Each number is 50 + 10 x the weight over its row's rms, rounded and kept within 0 to 99. Layers, rows and columns count from 0. The size before them is the row's rms in percent of the matrix's.

# down: layer 3 MLP down (transposed), 1024x384, rms 0.0991, rows 455-489, columns 64-127
# gate: layer 3 MLP gate, 1024x384, rms 0.067, rows 456-490, columns 64-127
# up: layer 3 MLP up, 1024x384, rms 0.0693, rows 456-490, columns 64-127
down455 109:64 56 52 62 55 56 70 39 45 54 69 62 50 48 47 42 61 34 49 53 59 55 59 67 31 51 49 50 47 53 58 67 52 55 39 60 62 47 50 59 57 57 53 42 53 47 59 40 61 48 27 47 35 50 58 48 64 60 60 54 54 52 55 62
gate456 091:46 50 13 52 53 52 55 66 68 58 54 59 64 41 57 43 53 59 44 48 43 57 38 46 60 65 46 70 51 53 51 59 64 45 62 44 58 50 41 65 58 69 46 56 45 64 35 36 57 46 38 51 43 61 64 45 61 35 58 52 46 60 49 41
up456 095:39 51 65 44 49 42 48 41 62 67 46 57 42 51 56 54 48 55 59 55 54 50 42 43 48 36 50 48 48 53 66 45 53 48 72 32 51 62 56 53 46 63 45 55 40 44 63 65 35 52 58 58 47 52 49 42 54 26 51 64 47 39 29 42
down456 095:39 45 12 40 36 55 58 45 54 59 44 51 67 54 57 36 50 40 42 40 58 45 56 46 41 52 46 53 51 56 50 53 55 42 40 71 71 44 58 42 47 54 53 55 37 42 43 37 61 43 56 32 55 58 50 57 53 28 61 43 53 42 46 50
gate457 102:49 51 44 40 48 46 30 70 42 50 39 63 69 43 55 46 47 58 42 46 50 47 57 64 55 63 53 60 55 52 52 51 61 48 61 62 53 55 46 50 53 34 45 39 54 65 54 43 54 53 41 31 48 48 40 45 45 56 49 34 61 47 54 44
up457 101:48 47 46 57 53 39 36 39 55 55 54 53 38 33 40 42 54 61 35 60 57 39 67 58 37 50 49 24 42 48 68 23 52 51 45 38 48 49 66 64 46 63 45 32 42 58 50 44 58 39 56 59 57 68 46 53 43 46 37 45 49 49 48 62
down457 099:39 66 56 53 47 59 44 55 55 35 51 50 42 57 40 47 51 41 59 32 59 62 59 35 47 54 49 57 65 69 47 55 66 71 52 43 54 49 44 31 50 35 60 51 59 58 53 60 48 70 53 63 50 33 53 42 48 29 38 47 45 65 44 52
gate458 090:44 52 67 57 59 64 46 60 71 57 34 45 62 37 37 49 53 51 52 54 57 56 55 54 35 63 47 63 38 49 41 38 61 48 51 49 53 47 61 56 34 52 57 63 44 31 57 49 51 42 50 60 38 54 45 44 80 49 58 51 62 42 52 45
up458 090:45 59 67 48 50 45 46 42 43 49 40 34 64 47 46 60 46 61 53 67 42 39 36 38 66 38 45 57 64 47 43 53 30 64 54 48 29 52 54 50 46 47 47 77 60 49 46 61 45 58 51 82 72 51 52 29 47 53 57 42 61 56 37 37
down458 097:63 40 35 45 51 48 48 35 35 55 56 43 49 53 41 49 46 40 40 50 34 67 62 52 65 48 23 52 47 50 51 18 56 56 66 40 54 54 35 43 59 68 36 38 36 26 26 66 55 45 70 59 59 40 58 71 45 38 51 45 40 60 35 38
gate459 085:46 41 57 52 45 49 49 43 67 51 47 67 49 53 73 31 39 70 40 45 71 43 47 52 53 46 55 51 55 54 51 73 51 53 52 49 52 26 38 52 41 57 51 47 49 40 32 81 44 59 56 44 61 43 47 52 51 61 53 58 52 37 57 47
up459 083:59 66 47 39 51 51 49 64 49 61 55 55 59 39 49 64 51 54 40 53 71 41 50 48 44 45 59 33 41 55 53 41 57 53 31 35 73 54 32 44 51 54 53 56 63 69 54 42 65 37 56 48 65 45 53 32 36 45 51 46 39 65 38 37
down459 093:62 41 45 58 49 44 51 35 56 31 41 46 47 48 54 60 35 57 48 54 57 57 53 55 42 45 40 43 47 51 55 73 46 58 32 57 47 48 56 53 58 55 66 58 41 49 51 36 39 67 54 39 44 41 38 68 46 59 51 76 49 28 48 59
gate460 110:38 46 55 48 62 38 46 36 53 67 53 30 57 44 32 28 47 48 61 65 59 57 40 46 52 57 63 25 57 39 61 40 44 41 53 41 36 51 39 60 31 37 50 58 66 50 55 49 41 44 45 62 56 41 34 45 64 44 53 49 40 50 59 46
up460 101:48 33 50 42 68 44 48 49 55 62 48 39 59 43 43 46 57 34 32 49 66 49 43 55 56 50 64 44 22 41 70 43 41 49 39 68 62 40 36 41 42 41 51 69 50 45 47 58 48 43 42 46 45 52 36 33 41 48 42 47 50 58 21 78
down460 106:59 51 47 50 43 55 39 28 56 43 43 43 50 55 54 54 28 45 35 52 62 46 68 60 50 58 48 33 48 43 42 45 39 58 35 46 47 45 61 62 45 33 74 47 63 45 57 51 37 52 58 58 42 34 65 60 48 40 63 55 41 60 56 37
gate461 099:49 70 46 51 41 64 63 47 42 46 57 53 37 43 43 53 32 60 54 44 61 37 44 69 50 52 51 43 56 50 49 59 71 57 53 29 50 55 40 46 63 54 61 76 67 58 57 62 58 62 48 57 44 65 52 60 45 43 39 49 40 49 35 70
up461 105:50 56 47 38 48 46 43 58 65 68 57 60 56 60 76 47 65 49 46 56 42 77 29 35 51 48 30 26 45 51 40 39 56 54 44 53 40 24 58 52 55 49 48 45 42 29 54 66 44 43 56 38 53 46 64 50 68 59 76 59 61 58 43 50
down461 104:74 68 40 52 58 52 54 36 48 47 52 37 45 53 21 54 38 64 49 58 62 26 60 29 48 51 47 61 50 50 56 49 59 38 58 59 56 47 59 45 49 42 60 48 55 53 39 30 59 50 30 41 32 46 66 48 30 36 36 68 73 48 47 56
gate462 095:57 55 44 65 60 73 52 46 53 33 51 46 45 64 59 41 53 44 46 60 27 41 51 41 42 44 35 56 39 52 53 64 73 46 54 60 66 65 22 54 72 58 48 58 46 13 63 36 67 63 37 45 54 47 29 49 49 46 57 51 59 61 65 46
up462 094:63 56 52 44 49 63 53 38 57 47 51 62 43 58 75 64 61 44 50 48 39 45 50 56 42 58 56 49 45 44 55 52 70 38 61 51 75 57 30 45 53 56 62 52 44 46 49 47 45 51 39 32 51 62 42 53 62 56 54 52 48 58 47 63
down462 096:45 48 39 57 63 51 38 54 43 35 50 48 54 62 44 35 47 61 49 57 44 44 41 39 62 41 46 62 53 63 57 69 42 59 57 63 48 49 53 58 68 57 65 50 57 55 51 53 49 58 63 56 64 55 43 46 43 48 59 65 40 45 62 56
gate463 098:39 49 43 47 40 45 51 53 49 56 23 51 50 51 32 54 54 67 36 43 46 62 47 48 55 49 45 44 54 32 43 63 61 47 45 55 49 52 57 58 63 45 42 55 44 47 40 27 42 34 44 48 51 52 62 47 54 46 39 61 60 41 61 56
up463 098:38 48 45 51 61 60 52 50 43 54 61 54 50 47 31 38 62 43 55 53 56 31 57 46 49 42 52 48 52 53 48 43 44 40 49 30 40 44 66 40 40 71 40 50 39 35 67 55 42 63 58 49 47 57 52 59 49 55 34 43 46 70 57 40
down463 096:57 52 54 39 38 47 38 52 63 50 29 46 55 56 70 49 38 55 38 50 61 50 57 39 41 35 40 50 25 29 37 51 50 59 63 37 35 36 35 49 52 42 49 57 51 63 29 46 51 30 48 64 69 55 52 46 45 30 51 62 44 49 57 58
gate464 109:67 50 42 45 55 61 67 67 55 40 51 44 39 72 68 59 53 64 38 50 46 52 31 38 52 50 45 43 60 52 48 52 42 50 58 41 49 56 56 38 51 37 35 54 43 37 65 47 41 40 54 58 58 46 62 60 61 55 69 58 40 63 48 46
up464 098:53 56 37 36 41 42 68 33 36 37 63 52 55 40 47 61 49 72 70 48 61 39 48 30 53 53 43 58 39 43 46 42 49 57 65 45 54 53 42 57 70 43 43 59 42 62 55 63 59 56 39 39 65 57 43 53 46 57 57 41 28 45 46 63
down464 101:52 50 54 47 44 69 51 48 59 47 40 40 38 64 50 44 66 52 53 53 57 49 41 49 54 58 55 46 57 60 53 47 32 36 45 42 43 50 62 51 36 55 41 39 41 36 51 31 47 36 31 62 54 53 62 49 55 49 52 67 46 59 35 52
gate465 106:62 57 39 54 50 63 45 60 52 67 28 60 48 50 47 55 56 46 48 44 50 46 59 35 34 66 51 56 37 64 31 50 48 63 51 40 57 55 55 57 40 66 55 74 39 54 56 46 51 48 57 59 58 62 50 53 46 70 60 36 51 58 40 44
up465 109:55 48 45 65 54 67 40 56 56 34 47 65 59 47 52 53 63 65 38 55 47 55 29 37 70 57 53 55 54 53 44 60 33 56 51 55 43 60 46 54 57 45 36 44 33 54 59 39 42 18 50 40 53 38 60 62 40 46 52 45 50 38 46 41
down465 112:53 56 28 39 58 56 62 41 54 55 51 55 43 62 28 43 58 65 69 48 41 56 55 53 45 49 46 72 45 38 32 53 45 41 58 43 47 75 55 69 59 49 46 56 57 42 39 36 52 37 64 48 62 46 60 50 49 28 69 55 41 38 40 51
gate466 107:38 52 60 56 45 55 73 34 56 53 32 52 66 61 42 26 46 60 52 41 51 45 47 61 31 27 28 40 43 62 49 45 30 58 56 58 55 62 60 61 42 48 34 32 55 45 22 58 58 69 53 58 54 55 47 37 50 43 48 44 28 40 65 43
up466 105:30 40 61 51 37 47 71 56 54 56 47 73 46 55 56 34 49 73 34 59 71 45 43 37 35 43 40 31 44 65 52 42 57 59 56 47 37 46 44 53 44 46 58 07 45 51 52 61 36 57 51 32 65 30 60 60 37 37 49 57 45 40 36 51
down466 107:59 45 38 55 66 45 37 45 48 42 42 39 54 63 43 55 56 50 31 68 49 48 54 67 39 53 40 46 59 60 37 38 59 38 64 55 52 49 52 38 51 51 43 49 56 52 32 48 62 49 38 52 37 28 39 40 48 49 50 56 47 47 51 45
gate467 087:57 29 54 52 53 68 35 68 49 42 60 65 42 54 46 57 54 49 41 38 34 64 53 45 62 49 63 44 48 42 45 52 46 66 39 46 20 50 59 65 33 35 61 35 51 35 56 49 57 66 52 50 33 58 47 48 58 47 43 40 43 46 47 44
up467 086:38 50 59 32 49 63 51 38 60 54 31 54 57 65 56 57 36 43 55 64 54 44 58 57 40 53 45 58 43 41 70 53 76 45 55 53 58 45 54 40 51 50 47 51 65 76 59 63 32 61 47 55 42 44 49 47 52 66 46 44 40 45 38 53
down467 085:46 44 48 55 51 52 34 67 35 28 66 75 51 47 47 42 65 56 45 56 31 60 37 38 49 24 46 50 39 51 45 56 32 81 77 51 43 58 49 48 50 41 42 55 42 42 34 31 55 58 50 41 48 57 44 50 40 44 48 65 56 45 52 56
gate468 105:65 46 51 56 56 55 51 54 50 49 22 47 49 49 32 51 43 47 58 67 56 50 44 56 49 39 38 41 50 58 48 62 54 52 39 49 51 68 69 42 60 69 55 51 38 76 33 52 63 48 63 61 47 42 61 50 47 60 53 52 64 46 37 53
up468 102:61 41 51 50 52 58 50 57 48 45 54 51 44 48 50 32 36 39 45 53 33 44 47 40 35 51 43 55 40 56 32 54 29 42 49 75 39 33 66 70 45 45 41 61 56 66 44 60 54 70 40 28 37 39 63 55 59 67 55 51 50 36 53 35
down468 106:36 62 49 38 52 51 62 41 48 66 49 57 62 53 75 52 54 70 42 44 49 40 63 46 56 51 61 60 56 61 58 69 35 52 51 47 58 53 20 60 43 30 39 57 49 45 49 48 48 46 44 52 47 62 58 48 41 50 52 67 54 47 75 66
gate469 098:40 55 54 42 47 57 55 59 50 71 42 48 45 47 50 47 47 47 62 58 60 52 38 50 47 49 42 45 42 58 54 50 40 54 34 59 38 59 63 52 46 49 40 57 62 55 54 44 59 62 53 60 37 38 51 45 59 39 50 49 63 39 56 60
up469 098:74 65 53 37 63 45 50 58 42 36 67 57 56 48 35 44 53 54 50 59 57 59 59 33 49 27 75 57 45 52 44 32 32 32 62 52 60 60 41 54 60 49 48 47 58 53 26 57 48 55 38 51 69 39 59 58 71 46 62 50 56 48 25 41
down469 102:31 60 37 61 50 35 37 46 61 35 51 46 42 43 53 43 41 31 38 43 52 41 49 65 59 62 31 33 42 42 52 44 49 43 50 50 48 54 52 47 53 52 47 74 47 51 48 51 45 48 47 44 51 52 57 29 32 43 44 65 54 41 61 67
gate470 103:33 46 54 35 45 48 43 68 56 53 39 59 46 50 53 50 30 59 56 46 82 74 65 61 53 35 73 38 51 48 44 47 60 47 58 54 51 54 57 50 56 37 43 41 43 66 42 63 49 35 59 50 40 62 37 47 46 56 51 66 59 40 50 69
up470 103:41 45 68 40 55 52 47 56 55 67 73 60 67 30 36 51 30 56 38 48 43 52 44 29 65 58 66 44 44 60 52 32 48 54 40 45 47 61 50 54 35 58 36 38 48 67 53 46 50 38 49 51 60 55 41 55 34 45 35 44 60 53 61 33
down470 103:42 45 34 46 37 60 52 61 45 49 50 45 44 48 56 53 43 63 58 48 44 52 46 40 55 57 49 69 61 55 47 48 46 27 50 45 48 49 49 37 46 51 66 64 61 48 50 70 63 48 55 62 59 68 44 35 62 52 51 49 48 68 59 38
gate471 105:45 51 45 42 34 61 42 62 49 54 49 58 59 45 53 40 46 55 47 43 47 67 44 50 41 56 52 68 41 45 42 47 29 33 45 50 47 63 41 44 45 70 64 56 30 40 60 58 46 51 60 56 50 52 60 40 38 62 56 60 64 46 59 41
up471 107:53 62 58 38 73 60 64 64 59 33 43 60 68 52 55 64 51 30 56 45 47 52 63 50 53 48 55 33 57 55 50 50 47 64 57 56 40 46 48 55 53 61 53 48 52 44 42 45 35 50 33 55 46 55 68 52 66 52 49 48 46 47 44 67
down471 099:55 47 37 52 40 51 46 54 52 66 52 33 61 54 43 54 47 51 62 42 53 46 59 30 59 55 49 75 60 33 58 69 54 27 46 51 53 56 49 38 40 51 61 54 46 40 39 61 44 54 43 44 57 41 35 31 22 58 49 38 35 77 51 51
gate472 103:49 48 68 56 40 62 61 52 47 49 54 45 52 36 47 66 39 64 40 42 26 52 56 37 34 49 45 44 36 60 47 53 44 44 40 26 58 70 47 42 48 52 38 65 65 42 48 49 47 47 59 53 47 59 55 31 46 57 43 37 56 51 56 39
up472 099:59 49 64 55 45 56 56 49 52 49 55 40 46 46 42 51 51 41 48 47 42 54 39 59 44 65 48 49 44 61 49 47 50 37 60 31 64 64 27 33 53 57 34 50 58 52 48 57 74 40 50 53 39 55 50 49 32 57 52 47 56 52 48 59
down472 098:64 61 44 44 32 48 33 52 35 65 45 62 52 51 50 35 66 42 51 58 67 35 39 43 60 37 52 44 67 35 45 35 49 59 52 54 50 40 33 49 54 66 53 46 72 59 48 48 34 76 34 45 54 39 44 59 43 51 36 51 50 59 46 42
gate473 107:42 40 47 41 57 41 45 32 41 45 50 48 52 60 52 58 58 48 37 58 53 60 71 44 55 39 61 58 34 38 67 46 51 60 41 49 41 34 63 48 43 69 47 42 55 62 28 50 35 81 45 39 42 30 64 53 60 47 54 54 51 42 55 62
up473 100:53 58 41 50 41 58 36 53 50 33 58 46 50 41 31 42 49 33 67 49 46 45 54 56 47 55 45 37 49 56 47 40 63 51 58 26 52 38 42 61 62 60 33 48 57 58 54 45 51 51 58 47 52 51 57 64 50 50 44 40 45 52 39 51
down473 101:55 45 57 42 48 53 44 42 60 77 41 50 52 65 53 45 46 46 56 50 46 45 46 60 39 62 38 51 50 53 59 51 48 45 37 52 57 53 64 34 56 49 64 40 55 65 60 52 59 42 46 47 40 58 57 44 44 51 43 61 49 56 52 48
gate474 110:44 47 49 52 40 67 47 36 64 48 53 33 56 30 63 35 59 64 65 53 56 40 45 53 41 74 43 44 70 43 51 49 59 58 45 51 55 40 38 53 39 56 46 21 27 34 28 49 67 28 46 38 49 55 48 63 52 52 52 30 52 55 58 44
up474 111:69 67 48 71 57 53 53 42 53 43 49 58 59 60 56 48 52 39 45 54 53 39 59 66 59 27 63 51 30 52 63 44 44 53 65 43 47 52 58 47 57 35 58 57 37 67 48 44 40 36 52 38 57 52 46 40 56 47 54 29 65 52 47 37
down474 104:56 61 32 42 59 38 58 61 41 47 49 58 54 61 44 52 45 55 59 56 45 65 51 34 45 35 40 45 66 37 36 72 42 43 56 57 29 63 44 41 41 53 46 51 52 66 36 70 54 55 43 59 54 46 58 62 48 41 61 57 58 46 47 67
gate475 098:45 55 37 51 61 43 47 36 40 57 59 52 42 45 56 58 42 48 62 30 51 62 47 37 47 56 44 46 57 49 51 73 44 51 44 59 59 56 41 57 57 57 54 29 53 48 38 51 51 27 49 58 42 61 33 44 55 60 59 58 52 62 46 44
up475 102:44 46 55 53 54 55 43 37 43 47 40 52 59 44 61 52 43 58 49 49 46 46 55 55 43 51 61 44 58 54 65 81 42 45 48 64 50 68 53 48 55 70 44 47 49 54 45 50 40 43 38 48 40 58 62 52 58 44 77 52 42 44 37 36
down475 100:55 37 52 45 60 43 51 50 54 61 64 57 47 28 45 54 65 67 44 45 63 39 31 44 59 48 62 58 50 43 44 41 45 47 54 52 53 42 46 37 47 42 14 64 36 44 33 81 42 48 52 41 67 34 43 54 48 51 25 41 42 45 60 50
gate476 112:46 34 66 43 54 42 59 61 37 61 56 35 42 56 30 44 48 41 42 31 63 43 53 48 37 47 57 58 54 60 54 58 61 52 41 72 55 39 65 56 47 59 62 41 49 52 61 27 63 54 64 61 26 39 56 41 44 59 52 67 57 46 65 49
up476 102:44 52 50 74 50 55 48 65 45 61 41 53 39 35 60 35 21 59 49 61 61 39 31 50 41 64 41 38 56 68 52 49 43 56 58 45 51 54 54 38 51 49 47 36 65 31 49 57 41 44 46 46 57 54 39 53 56 33 50 40 39 49 46 41
down476 106:45 53 55 44 54 35 54 51 38 56 39 42 65 48 50 61 47 39 43 48 46 47 54 38 66 49 70 42 63 47 48 54 59 41 40 61 59 52 44 35 59 47 49 23 41 49 59 42 47 43 48 53 34 65 41 44 47 64 45 54 33 50 65 45
gate477 111:64 50 51 43 27 42 40 45 60 61 61 48 40 55 38 34 34 57 54 35 52 50 57 54 53 45 45 48 39 52 40 46 60 39 46 63 35 37 57 63 43 59 35 56 51 51 40 57 63 41 74 48 40 45 76 44 51 65 56 29 50 53 42 39
up477 108:44 43 57 53 42 44 52 53 54 49 37 47 37 49 37 44 15 40 58 62 47 60 48 35 41 47 43 36 43 30 33 47 49 57 51 47 54 55 68 29 63 51 44 39 54 45 65 54 48 58 34 48 66 46 35 55 26 32 52 36 54 49 44 49
down477 102:63 49 46 57 49 44 49 56 53 53 63 27 52 61 51 46 49 66 50 62 58 51 68 63 34 40 48 59 56 63 44 55 64 75 49 49 53 64 47 61 48 67 44 46 47 51 41 61 52 51 38 48 52 49 49 56 43 69 41 45 60 52 23 49
gate478 104:37 64 57 51 49 61 56 78 45 46 63 39 64 52 46 58 53 47 55 49 45 42 45 55 58 44 56 41 50 58 45 57 33 34 44 58 45 52 52 52 43 63 51 44 47 38 33 59 57 51 52 80 48 42 25 29 29 60 38 59 49 48 52 46
up478 108:49 46 62 48 50 54 47 61 62 49 41 47 50 56 23 41 52 41 52 61 48 55 62 50 67 44 51 53 46 51 40 58 35 41 67 71 64 57 72 48 45 54 47 47 33 56 61 65 48 23 54 82 44 43 38 40 46 55 34 41 47 46 46 57
down478 106:41 47 52 30 50 34 56 49 54 53 66 64 50 36 59 47 31 54 47 57 51 34 62 55 49 54 59 43 44 51 36 29 60 23 53 44 49 62 56 46 28 38 50 44 49 41 56 46 31 43 41 28 29 54 46 56 36 47 64 44 48 55 47 43
gate479 089:37 58 51 36 52 32 54 61 44 34 52 54 41 56 39 42 61 53 48 74 53 48 49 57 63 56 60 44 59 38 54 54 64 60 54 37 48 42 65 43 56 57 60 36 52 66 43 64 40 64 41 59 60 56 44 44 62 41 50 38 48 45 50 65
up479 089:47 57 45 56 63 44 41 52 43 58 38 36 35 57 33 44 38 57 31 23 51 32 48 42 34 63 56 46 45 62 46 30 44 56 46 51 32 45 58 40 51 44 49 60 39 46 59 44 54 44 53 52 56 57 37 59 52 41 35 67 37 47 68 46
down479 088:55 34 59 52 54 65 58 53 41 44 51 61 59 46 71 62 44 56 52 32 38 73 54 65 58 47 55 60 34 54 56 55 42 51 34 44 59 51 52 66 35 66 35 50 49 31 58 57 52 44 44 33 53 34 39 56 45 33 55 52 54 67 46 35
gate480 097:66 44 38 38 37 58 49 43 52 61 34 54 52 52 50 41 46 53 59 54 55 45 53 62 68 51 39 43 46 21 57 46 58 49 54 50 55 38 48 49 50 57 51 39 32 42 48 56 38 44 38 31 31 65 54 51 40 48 36 56 51 53 58 34
up480 095:43 40 54 32 42 47 47 37 45 44 54 63 39 47 61 47 51 52 45 66 35 58 52 61 40 67 48 48 62 59 49 69 30 49 51 41 56 45 34 48 53 70 52 41 55 44 53 47 44 43 42 60 38 48 49 52 50 60 46 36 69 31 56 61
down480 095:46 41 50 59 56 41 50 34 47 49 40 48 53 51 53 37 52 53 62 54 36 64 36 46 47 42 40 57 53 27 54 51 65 60 55 75 43 52 43 62 54 44 70 50 61 54 48 45 36 50 41 41 55 50 62 45 45 52 54 65 52 58 56 47
gate481 103:25 36 55 53 44 54 49 65 39 49 59 52 62 45 66 50 57 55 41 42 45 64 44 44 62 55 45 41 32 61 58 61 43 50 32 53 51 58 50 56 49 62 44 55 71 37 51 39 68 44 53 57 70 52 64 45 51 41 57 47 58 52 64 48
up481 106:46 48 45 54 47 59 49 43 49 48 48 45 55 40 43 65 36 56 57 49 57 45 55 43 41 46 45 53 34 46 34 47 55 30 45 45 57 54 46 42 57 54 59 45 74 36 64 54 59 57 53 50 45 45 38 66 54 58 69 54 47 46 43 41
down481 106:51 72 46 28 47 42 51 57 57 58 32 42 53 48 36 67 47 59 54 36 81 55 72 62 47 61 68 34 52 53 50 44 59 42 39 58 45 42 45 47 44 64 32 46 26 64 53 60 36 64 51 44 30 48 36 60 57 45 51 57 67 67 40 47
gate482 101:47 46 43 38 54 52 70 43 60 54 39 59 42 46 51 64 52 57 47 61 60 32 49 51 25 60 50 63 60 53 48 76 34 40 67 33 50 56 52 43 69 68 47 33 61 24 35 47 45 46 50 33 38 48 51 62 42 65 41 54 40 51 49 56
up482 103:45 46 63 38 51 32 34 32 43 32 36 44 49 73 41 44 45 67 49 56 42 63 44 54 48 65 38 46 54 41 41 46 43 40 38 59 66 58 49 38 27 43 49 63 42 48 61 38 63 53 45 47 54 49 69 49 59 53 70 57 56 44 61 50
down482 107:59 43 38 58 60 53 41 59 51 43 47 62 54 60 49 49 43 60 39 37 67 58 55 63 61 67 55 33 51 56 44 50 59 46 58 46 39 40 26 52 39 62 59 26 50 58 51 49 50 51 50 65 65 38 54 68 80 56 60 47 35 41 38 50
gate483 101:49 43 46 53 63 52 75 51 48 43 55 20 35 61 33 25 53 47 56 38 47 52 45 60 45 62 54 54 49 55 62 52 27 31 24 45 46 70 56 40 44 66 43 32 53 47 54 61 44 62 46 72 39 51 56 33 52 62 47 44 35 34 56 55
up483 105:56 34 47 52 63 40 64 55 43 45 51 31 37 42 58 38 42 44 64 58 62 65 45 58 57 33 46 44 42 48 64 39 63 55 56 78 40 46 48 60 58 61 67 49 51 63 34 59 33 52 37 54 62 59 52 57 53 45 49 50 54 33 47 72
down483 109:36 55 49 44 56 43 50 31 55 55 61 59 47 51 43 59 63 22 73 69 65 63 54 35 47 49 48 44 56 48 43 75 61 56 52 34 35 76 46 53 61 46 46 47 55 56 43 34 38 52 42 48 62 30 70 44 68 60 55 56 48 55 48 38
gate484 109:48 29 61 43 37 54 39 45 41 45 34 47 65 63 38 60 31 38 53 41 39 74 56 74 52 37 32 60 65 58 43 51 44 34 52 48 36 53 28 41 56 67 45 63 49 75 32 49 60 66 37 42 64 58 38 50 58 45 39 50 45 41 51 52
up484 107:37 52 48 47 59 53 44 43 60 42 37 50 60 54 40 54 36 48 55 56 57 67 44 55 56 36 39 62 53 67 48 45 48 38 49 46 48 41 49 46 63 54 56 53 61 48 44 36 54 41 43 40 41 56 55 74 74 46 53 46 54 53 44 59
down484 104:50 48 50 52 41 56 61 67 38 49 76 67 49 45 42 50 63 52 52 35 52 52 58 55 48 50 57 63 52 61 45 55 41 48 43 46 49 44 69 56 54 46 52 42 57 42 44 49 55 53 74 51 57 48 50 55 62 39 54 43 57 52 52 40
gate485 104:64 55 53 43 53 59 55 31 50 74 47 49 51 44 53 59 50 60 44 46 66 40 72 32 37 46 37 61 54 33 57 36 45 47 58 70 35 43 38 56 45 45 41 37 43 53 60 33 52 68 51 44 50 36 57 38 61 58 52 51 47 42 41 51
up485 103:57 60 46 64 49 36 41 43 53 28 54 52 40 53 57 43 43 40 53 50 56 47 49 54 62 55 41 34 45 44 53 33 41 65 38 47 53 57 61 36 50 38 40 49 52 52 30 38 35 50 44 41 37 52 52 62 51 37 62 54 51 50 58 59
down485 101:41 39 52 48 50 52 40 50 51 69 47 50 52 56 56 63 49 53 52 36 43 54 36 50 44 62 52 34 49 62 38 58 54 36 58 41 50 52 34 58 36 72 61 59 58 55 60 54 71 37 51 56 75 64 49 43 50 62 48 47 40 61 54 52
gate486 110:54 45 55 49 53 58 48 48 51 34 62 71 56 24 42 50 39 58 53 50 70 47 53 47 45 56 45 62 40 34 45 57 62 35 45 48 57 53 34 63 49 48 47 44 50 31 55 53 50 47 53 50 61 52 37 50 54 49 60 43 51 49 68 21
up486 104:52 62 38 45 52 58 59 37 69 48 59 44 47 52 53 40 33 52 61 59 52 69 47 34 64 61 42 58 38 34 50 44 26 44 55 44 50 51 49 44 59 38 53 44 60 44 75 43 44 53 58 46 70 39 47 56 45 46 43 54 39 65 55 59
down486 104:37 60 62 35 42 48 47 63 38 57 34 45 54 60 40 52 72 56 35 37 33 52 42 49 54 32 65 47 51 67 57 49 65 69 71 67 42 36 54 61 48 50 54 57 42 63 46 49 59 46 37 45 27 58 52 49 66 71 51 45 68 57 43 55
gate487 101:62 59 49 35 55 50 56 32 59 67 33 38 45 48 58 47 58 58 64 49 53 52 42 59 50 70 45 62 49 62 48 62 50 61 59 41 39 51 61 49 53 37 34 51 35 46 59 43 55 36 41 70 67 27 71 38 49 60 60 55 58 64 63 59
up487 101:64 41 49 55 54 53 41 61 66 60 61 65 59 29 55 47 47 30 54 35 49 44 56 41 49 57 45 58 60 54 40 50 49 46 47 36 48 34 49 54 58 49 53 61 47 49 71 51 69 48 38 50 41 26 42 17 52 58 44 35 57 49 53 51
down487 094:46 51 50 47 52 46 60 51 51 29 67 73 49 71 48 54 39 54 57 68 38 39 37 45 56 45 63 56 50 31 55 60 37 52 55 69 47 64 52 51 49 54 43 38 55 41 30 53 43 59 66 42 47 66 46 78 52 45 40 63 46 46 57 37
gate488 106:38 52 38 73 51 41 47 51 69 44 28 49 45 55 36 33 58 49 48 39 49 43 40 61 41 67 36 45 51 48 33 53 39 48 66 55 69 51 49 53 43 59 59 28 54 34 60 53 45 42 38 37 45 55 52 55 66 52 52 47 47 39 56 32
up488 103:51 42 37 53 44 39 55 55 48 45 46 46 48 53 48 39 50 48 44 61 53 38 51 59 51 39 61 47 38 58 57 33 44 42 56 44 43 51 40 60 62 24 46 67 48 62 39 39 64 49 50 63 56 66 79 44 50 32 40 55 52 53 47 58
down488 111:43 48 65 35 42 53 44 47 35 60 46 31 45 62 56 45 56 44 51 43 45 59 58 36 42 61 53 57 61 47 73 64 55 53 51 60 36 47 50 34 52 40 50 62 49 48 47 51 35 57 51 58 41 55 35 55 50 63 63 25 31 67 47 48
gate489 097:42 51 63 45 56 55 39 53 45 43 45 48 47 63 55 34 47 42 46 37 51 49 54 42 40 66 49 45 51 41 51 41 51 31 55 43 41 70 43 37 59 49 61 54 50 42 45 34 54 44 52 53 42 43 55 54 42 46 41 48 56 53 47 50
up489 101:54 56 39 51 50 33 37 66 21 33 39 53 40 37 53 34 51 46 59 54 47 65 34 45 53 63 48 57 51 61 59 52 43 45 49 55 58 56 46 37 49 37 53 29 48 40 52 60 59 35 45 53 63 57 60 56 59 50 55 54 58 49 55 72
down489 109:39 46 43 38 50 61 54 62 59 62 55 37 54 59 62 54 47 38 65 65 61 49 34 65 50 52 32 51 60 45 66 47 47 45 54 43 35 42 58 37 41 42 53 31 34 54 52 60 48 52 45 38 23 51 44 58 23 44 52 48 68 56 48 44
gate490 107:51 50 61 48 55 43 51 59 46 29 55 62 47 32 71 70 40 56 60 56 46 56 44 47 43 32 50 43 35 50 51 60 44 46 38 41 56 55 54 58 46 50 48 43 51 47 51 49 61 54 61 58 43 57 54 44 62 50 51 52 43 52 39 54
up490 108:47 61 60 58 55 58 51 48 56 56 44 29 46 42 72 38 71 50 54 35 34 43 38 57 60 55 50 50 66 59 70 53 33 49 52 33 56 55 60 54 64 49 32 75 45 59 64 67 29 57 50 51 68 40 36 52 29 45 54 53 53 57 34 44